Weights of a small transformer language model.
Size: 16 layers, width 192, 12 heads of 32, vocabulary 2048, 15.3M parameters.
Architecture: RMSNorm before each block, rotary positions, no biases in attention or MLP, embeddings untied during training, normalized queries and keys, some layers without attention, local attention windows, gated attention, exclusive self-attention, value embeddings, learned residual scales, skips across layers, capped logits.
Each number is 128 + 32 x the weight over its row's rms, rounded and kept within 0 to 255. Layers, rows and columns count from 0. The size above them is the row's rms in percent of the matrix's.

# layer 9 attention key, 384x192, rms 0.186, rows 316-319, columns 48-95
size [113 122 120 111]
[[143 117 113 110 173  72 176 193 139 112 185 117 109 139  83 162 191 157  80  70 139 105 174 125 153 108 165 190 176 173 144 115 112  96 160 136  71 125  75 129 144 134 136  91 146 138 118 150]
 [ 98 146 112 148 133  97  95 127 186 143 134 164 127 108  99  93 165 171  89 166 155  99 145 155 126 155 147  84 137 137 110  96  74  77 127 115 150 111 116 113 124  91 125 106  89 128 118 175]
 [117 100 177 125 112 166 174  44 122 135 133 149  98 151 137 100  91 133 105 108 141 188 104  95 168 123 125 150  92  77 107 140 137 143 151 146  98 161 139 155 125 116 177 150 120  67 136 152]
 [192 108 156 147  61 119 138 177 114 168 109 193 158 138 165 101 118 145 138 122 143 124 167 141 126 135 160 122 127  89  87 164 100  97 158 150 112 195 125 137 143 174 153  96 144 165 114  94]]
# layer 9 attention query, 384x192, rms 0.184, rows 317-319, columns 48-95
size [118 109 114]
[[124 106 164 117 135  83 170 134  99 161 123  76 119 181 129 133 111 199 176 168 161 149 133 157 111 129 101 119 136 131  93 126  96 123 172 101 115 131  86 132 125 110 108 104  95 160 114 151]
 [145 126 167 174 135 120 117  80  52 154  89 132 148 118 133  82 117  39 126 177 148  68 129 154 141 126 160 157  69 133 167 118 139  70 133 149 170  76 118 169 114 113 163 131  95 115 159  77]
 [ 73 117 144 194 116  81 121 167 129 121  92 107  89 112 139 109 131 141 139 128 120 160 137 148 129 108 108 111 158  76 122 138  57 126 122 178 110 199 106 129 135 134  75 139 129 147 117 115]]
# layer 9 attention value, 384x192, rms 0.227, rows 288-316, columns 48-95
size [ 90  93  84  96  96  94  98 107  98 120 102  87 108  89 103  96  81 102 117  89  98 112  94 121  95  96 101  98  99]
[[173 143 109 145 157 124  64 116 173 144 148 157  57 152 131 126 145 149 126  59 110 119 121  84  56 155 129 144 117 102 106 106 144 142 146 124 104 116 150 109 146 119 121 105 114 155 160  63]
 [ 91  94 148  88  96 138 106 179 101 150 131 122 147 186 155 173 166  87 114 139 137 133 141 127  69 148 108 143 155 163 157 160 120 114 149 109 169 152 120 161 142 153 103 111 176  89 135 156]
 [136 130 142 175 120 194 127 110 169  54 126 117 120 101 119  59 157 178 148 134  79 142 163 168 127 115 136  96 135 143 145 153 138 119 129 118 100 123 151 107 128 128 117 131 108 116 161 227]
 [165  95  95 131 108 136  95 139  94 163 152 148 172  96 116 130 123  63 148 139 178 111 153 129  91 147 122 115 164 110 173 111 138 151  93 127 198 161 118  94  65 133 136 117 106 142  95  67]
 [151 161 157 101 127 123 106 119 179 174 124  93 116 147  99 156 157 137 134 165 105  90 162 201 128 116  98  80  91 157 110 185 103 166 124 151 116  97 145 171 129 143  75  97 200 151 131 176]
 [186  85 153 203  95  97  75 172 153 106 137 199  69 150 125 100 131 116 162 141 119 117  84 156 145 126 100 135 122 161 156 129  76 139 143 129 189 103  77  97 172 129 168 155 130 119  85 121]
 [ 24 153 170 120  88 113 182 113 118 151 135 120 160  94 130 122  83 119 175 157  77  64 151 159 112 148  88 136 151 158 143  77 149 146 142  86 165 123 107 129 126 119 143 131 173 115 127 179]
 [115 137 168  74 122  81 127 107  85 185 149  87 161  70 108 105  97  73 170 182 124 142 148 136 177 148  84 120 147 165 152  82  89 115 135 152 116 119 193 155 104 154 128 163 127 129 122 210]
 [199 139 126 140 134 119 141 115 135 132 165 127  85 109  91 153 137 145 149  70  99 181 148  58  74 148 115 179 165 172 120 151 110 128 118 143 100 179 107 173 142 100 105 151 107 157 133 127]
 [115 142 176  60 150  96 152  71 154 131 133 123  91 128 105 152 128 148 156 138 114 137 161  64  99  78 189 109 170 110 117 134 136 111 108 150 140 146 141 151 144 123 104  58 120 158 115 174]
 [109 130 107 176 194 119  57  90  99 111 127 144 136 155 155 168 127 143  90 116  90 123 131  94 144 136 155 178 118 126 131 115  63 135 148 161  57 149 125 123 117 140  93 131 175 189 104 117]
 [ 81 209 110 109 130 111 129 147 159 130 109 138 124 104 185  81 162  75 110 104 136 156 113 131 147 111  99 169 118 134 151 181 115 157 204 163  98 150  84 120 104 123 160  89 141 170 132 109]
 [ 98 128 139  93 118  86  67 140  95 174 131  81 164 199 139 133 125 119  97 163 165  84 159 105 102  89  92  89  74  63  88 176 116  96 142  88 142 124 131 141 114 103 144  99 152 114 172 198]
 [132  70 162 137  78 159 143 125 114 108  92  93 174  76  87  89 109 132 132 156 107 131  93  99 123  86 124  63 172 171 131 104 148  87 154 140 108 158 164 117 153 132 188 154 147 157 162 121]
 [112 101 123 135 101 139  82 177  93 135 148  87 161 137 210 155 150 161  84 140 126 126  80 137 124  95 113  99 108 100 148 135 151 109  76 121 154 106 144 116 136 165 178 102 122 131 109 159]
 [119 115 110 108 144 101 129 175 105  93 134  90 170 183 134 160 156 132 129  68 158 167 127 109 116 136 149 135  90  86 101 156 157  91 114 143 137  15 108 132 158  71 151 104 146  47 104 192]
 [201 102  88 108 190 165 188 126 135 155 169 105 165 134 118 114 108  67 124 112 163  71 135 128 111 169 143 143  99 137 154 166  78 135 131 125 129 150 189 169  80 135 123 111 145 120 151 125]
 [ 97 139 128 152  94 107 109  93  89 125 102 151 122 153 139  84 170 152  95 151 168 116 130 159 100  89 116  68 135 139 168 148 131  87 145 108  93 128 150  90 102 109 154 155 132  55 102 125]
 [165 124 128 147 180  73 128 124 126 112 147 179 155 169  65 149  82 149 123 137 190 102 114  79 107 105 168 138 123 120 113 124 149 101 121 131 122  70 146 123  97 110 173 155 143  70 105 193]
 [117 136 148 115 174 167  82 127 121 129 123 151 159 150 190 147 156 129 159 128 100 164 163 109  94  97 152  40 121  92 112 104 119 154  98 198 211 135  64 141  93 123 140 114 145 131 123 138]
 [ 84 165  44  96 127  59  97 121 199 135  83 136 135 148 146 156 110 149 116 168 122  73 123 134 123 119 151 114 139 143 124 147 111  98 132 113  99  79 155  98 138 123 151 137 188 139  45 175]
 [ 83 111 100 116  69 151 122 154 153 138 143 134  98 107 127 133 142 100 124 103 131 109 106 112 123  92 142 106 134 136 141 153 118 203 137 125 111 145  88 130 134 131 126 138 124 224  87  70]
 [149 139 141 197 137 137  99 161 147 130 138 181 177 150 196  88 103 125 112 159 124 134 158 165 116 123 151 190 143 150 143 104 144 156 137 105 145 105  70 113 148 122 122 161 138 100 108 156]
 [ 95  79  70 109 134 118 134 127 181  57  88  96  71 132 139 159 127 170 113 120 106 180 132 137  81 127 191 120 129 108 103 130  97 121 154  89  65 153  91 162 108  95  70 165 153 106 136 104]
 [104  70  84 193 119 128  91 172 170  96 103 156  98 165 196 118 126 131  56 132 153 165 101  91 119 168 144 136 139 154 151 122 126  74  48 117 110 144 151  92 139 146 120 171 155 158 100 134]
 [170 161 117 139  91 126 159 136 155 147 146  94 147 168 183  82 120 146 157 165  93 124  82 158 103 119 107 104 146 144  95 121  94  86 218 150  83 152 179 142 140 106 179 118 150  87  92 131]
 [161  84 133 146 113 159 190 129 110 169 157 167 169  90 113 116  61 101 144 125 104 195  81  97 126 132 183 138 192 154 136  82 132 131  75 124 134 120 126 123 145 133 108 144  55  58  89 129]
 [160 128  98 114 119 120  99  85 111 124 112 112 113 123  94 152 161 139 139 130 129 150 189 151 124 133 152 144 119 140  77  94 105 121 207 138 101  89  99 151 112  97  82  84 146 124 121 181]
 [152 149  98 170 112  97 137 114 177  75 183 109 138 188  93 160 163  84 108 141 154 107 138 152  98 113 153 122 151  83 141 129  89 145 101 136 119 103 132 179 117 155  93 124 153  79 150 175]]
# layer 9 attention output (transposed), 384x192, rms 0.144, rows 288-315, columns 48-95
size [106 110  92 105 103  98  98 102 101  98  99 101  96 107  97 104 102 103  96 105  97  94 105 100  97 104  92  99]
[[103 143 134 132  88 136  63 125 161 139 116 116  72 123 141 130 128 106  79  76 172 142 110 172 123 102 130 146 125 170 165 117  85 117 153 161  74 173 196  47 121 126  92  77 145 107 176 144]
 [ 69 119  90 180 108  87 139 178  94  85 159 130  77 142  70 124 156 111 112 119 176 155 102 129 137  87 197 128  61 115 143 126 147 158  97 109 156 122 171  82 115  75 124  69 157 159  98 113]
 [116 155 133 147 118 109 127 139 172 197  78  63 158  82 125 114  95 129 164 175 155 133  89 130 169 122 111  75 141 202 188 114 153 163 106 113 146  75 139 135 113  89 106 160 114 140 163 139]
 [150  82 162 100 125 174 121 138 132 162 158 127 120 125 123 141 123 140 108 148 101 128 147 143 132 134 120 144 163 162 107 163  56 135 142  88 138 109 180 139 155  78 108 178  99 174 108  79]
 [139 152  97 135 162 129 155 157 150 130 130 108 174  79 159 117 127 161 100 125 200 200 192 139  71 136 180  70 173 104 113 147 129 152  44 133 172 142 170 149 107 136 133 125  68 139 158 102]
 [ 98 148 143 126 135 133 142 105 149 130 123 170 123 129  90 106 146 105 101  89  95 135 133 160 131 114 129 146 156 108  90 130 121 114 145  78 139 116  43 104  76 133  49 192 120 210 175 134]
 [168 179 153  94 133 144 127 136 163  89 106 196 126 192 118 124 125 121  93 114 158  83 147  67 138 184 117 143 147 153 115 137 113 136 110 146  94 157 115 116 122  70  87 126 116  97 110  58]
 [117 163 110 152 137 196 109 155  76 131 210 128 168 100 140 151 100 177 141 196  53 172 171 157 173  86 101 149 118 147 123 104 160  72 158 108  69 173  90 116 151  74 105 136 175 141 123 152]
 [170 122 124 123 103 107 180 112  79  79 104 160 150 134 119  97 158  93 150 125 104  95 165 162 113  88  94  51 137 129 135  97 111 142 124 105  79 185 208 164 140 134 123  76 147 148 119  97]
 [143  95 174 105 191 128  86 116 110 115 157 147 131 162  97 157 135 150 116  96 184 149 111 149 229 139 200  86 132 131 191 126 106 117 144  96 126 198 139  75 111 132  95  95 138 116 168 120]
 [159 142  83 118 105  29 127 130 131 156 114 146 138 112  96 121 127 131 140 135 114  89  52 117 145 161 130 122 193 132 116 153 131  83  98 155  83 172 126 126  72 131 144 147 137 156 187 149]
 [ 94 156 102 218 116 123 138  98  99 159 130 137 142 182 133 141 154  91 115 119 181 110 166  96 158 145 123 166 174 106 121 182 132 111  89 144 178  93 152  83  93 144 124 100 175  89  93 118]
 [124 114 112 149 115  97 172 130 166 231 159 179 136 112  60  89 133  99 127 123 130 162 147 128 153 118 103 135  85  55 117 194 118  85 178 103 125 163  77 136 192 145 123  87  98 179 132 118]
 [117 116  99 103  94 149 149 144 108 152 156  99 101 143 128 132 106  19  86 145 124  90 160 159 101 100  76 117 129 137  80  81  78 136  72  99 189 157  42 137 121 136 112 100  97 126 108  78]
 [ 96 108 106 124  95 105 123 103  72 153 131 136 143 150 135  99 146 121 108 130  60  85 172 128 122 131 175 134  56  86 167 128  91 111 112 124 132 108  80 176 180  98 146 116 170 102 116 110]
 [102  96 154 133 120 133 180 101 134 116 177 134 174 150 151 137 171 138 111 193 130  87 105 128 155 161 120 118 102 103 129 132 155 137 179 126 150  76 139 120 136 116  96  79 127 131 166 206]
 [139 100 129 120 115 188 143 138 133 105 157 112 139 201 101 102  80  96 164 105 125 151 109 107 104 106  95 102  97  87 151  72 152  81  77 106 100 118  90 113 154 171 109 114 105 112 148  87]
 [164 154 103 181 184 116 130 156 104 130 139 142 125 137 128 177 147 100  95 156 155 107 147 133 149 187 108 107  72 126 183 167 107 147 134 141 141  94 135 131 119  99  87  94 138 136 116 138]
 [131 153 139 163 216  74 111 130 117 112 188 181 125 117 164 125 129 126 124 115  83 193 113 149  65  98 170 122 134 107 168 165 139 132 132  93 130 133 169 191 191  80 136 104 132 149 209 144]
 [116 138 153 130 140 106 126 122 121 103 127 145 123 118 173  71 137 138 162  91 126  95 144 154 134 155  86 157 133 149 120 222  71 163  95 138 138 171 162 163  95  76 127 118 107 109  63 151]
 [136 131  93 118 106 133 159 144  89 105 169 126 124 126 128 107 118 147 111 104  82 173 114 131 169 155 113  52 152 108 120  85 126 116 146 142 123 156 182  90 100  68 100 142 164 150 113 175]
 [111 101 132 122  67 169 113 143 152  97 104  93 153 149  93  17 140 127 152 127 126  94 171 170 117 193  74  90 155 153 125 164 168 119  95 114  76 126 114 108 138 134 127 148 141 141 113 166]
 [122 138 146 118  90  80 123  91 154 173 149 154  91 137 141 151 144  42 185  96 169  95 125  41 168 155  95 123  96 126 116  98 188 156 123 145 153 140  86 171 119  60  65 129 135 115 137 117]
 [183 135  67 120 106 131  84 159 131  84 105 136 129 151 110 128 191 116  90  93 129  96 142 145  95 110 160  81 117 120 158 136 125 180 157 121 161 133 198 127  74  97 130 119 159 140 152 178]
 [168 139 125 113 120 107  64  91 163 144 144 174 121 163  90 140 187 118 159  66 124 134 135 124 109 153 174  92 143 137 121  84 127  94 114  80 114  90 119 116 119 171 132 123 157  95 107 147]
 [107 182  98  97  86 166 122 106  79 136 110 144 139 100 107 102 172 113 159 123 179 107 153  86 137 145 107 149  77  72  97 172 128  86 141 143 106 135 121 127 102 135  76 109 124 132 107 119]
 [ 97 156 171 167 122 117  88 146 141 113 121  98  99 137 137 110  74 120  92 109 117 106 158 121  93 139 117 118  46  92 136 109 148  95  88 135  85 162 150 143 217 102 117 120 172 102 110 145]
 [ 72 116  82 129 104 145 187 159  99 176 108 120 114 154 150 131 127 159 104 106  94 178 143 143 135 126 143 110 125 192 172 131 155 152  71 122  86 157 111 140 101 122 122 138 135 134  96 121]]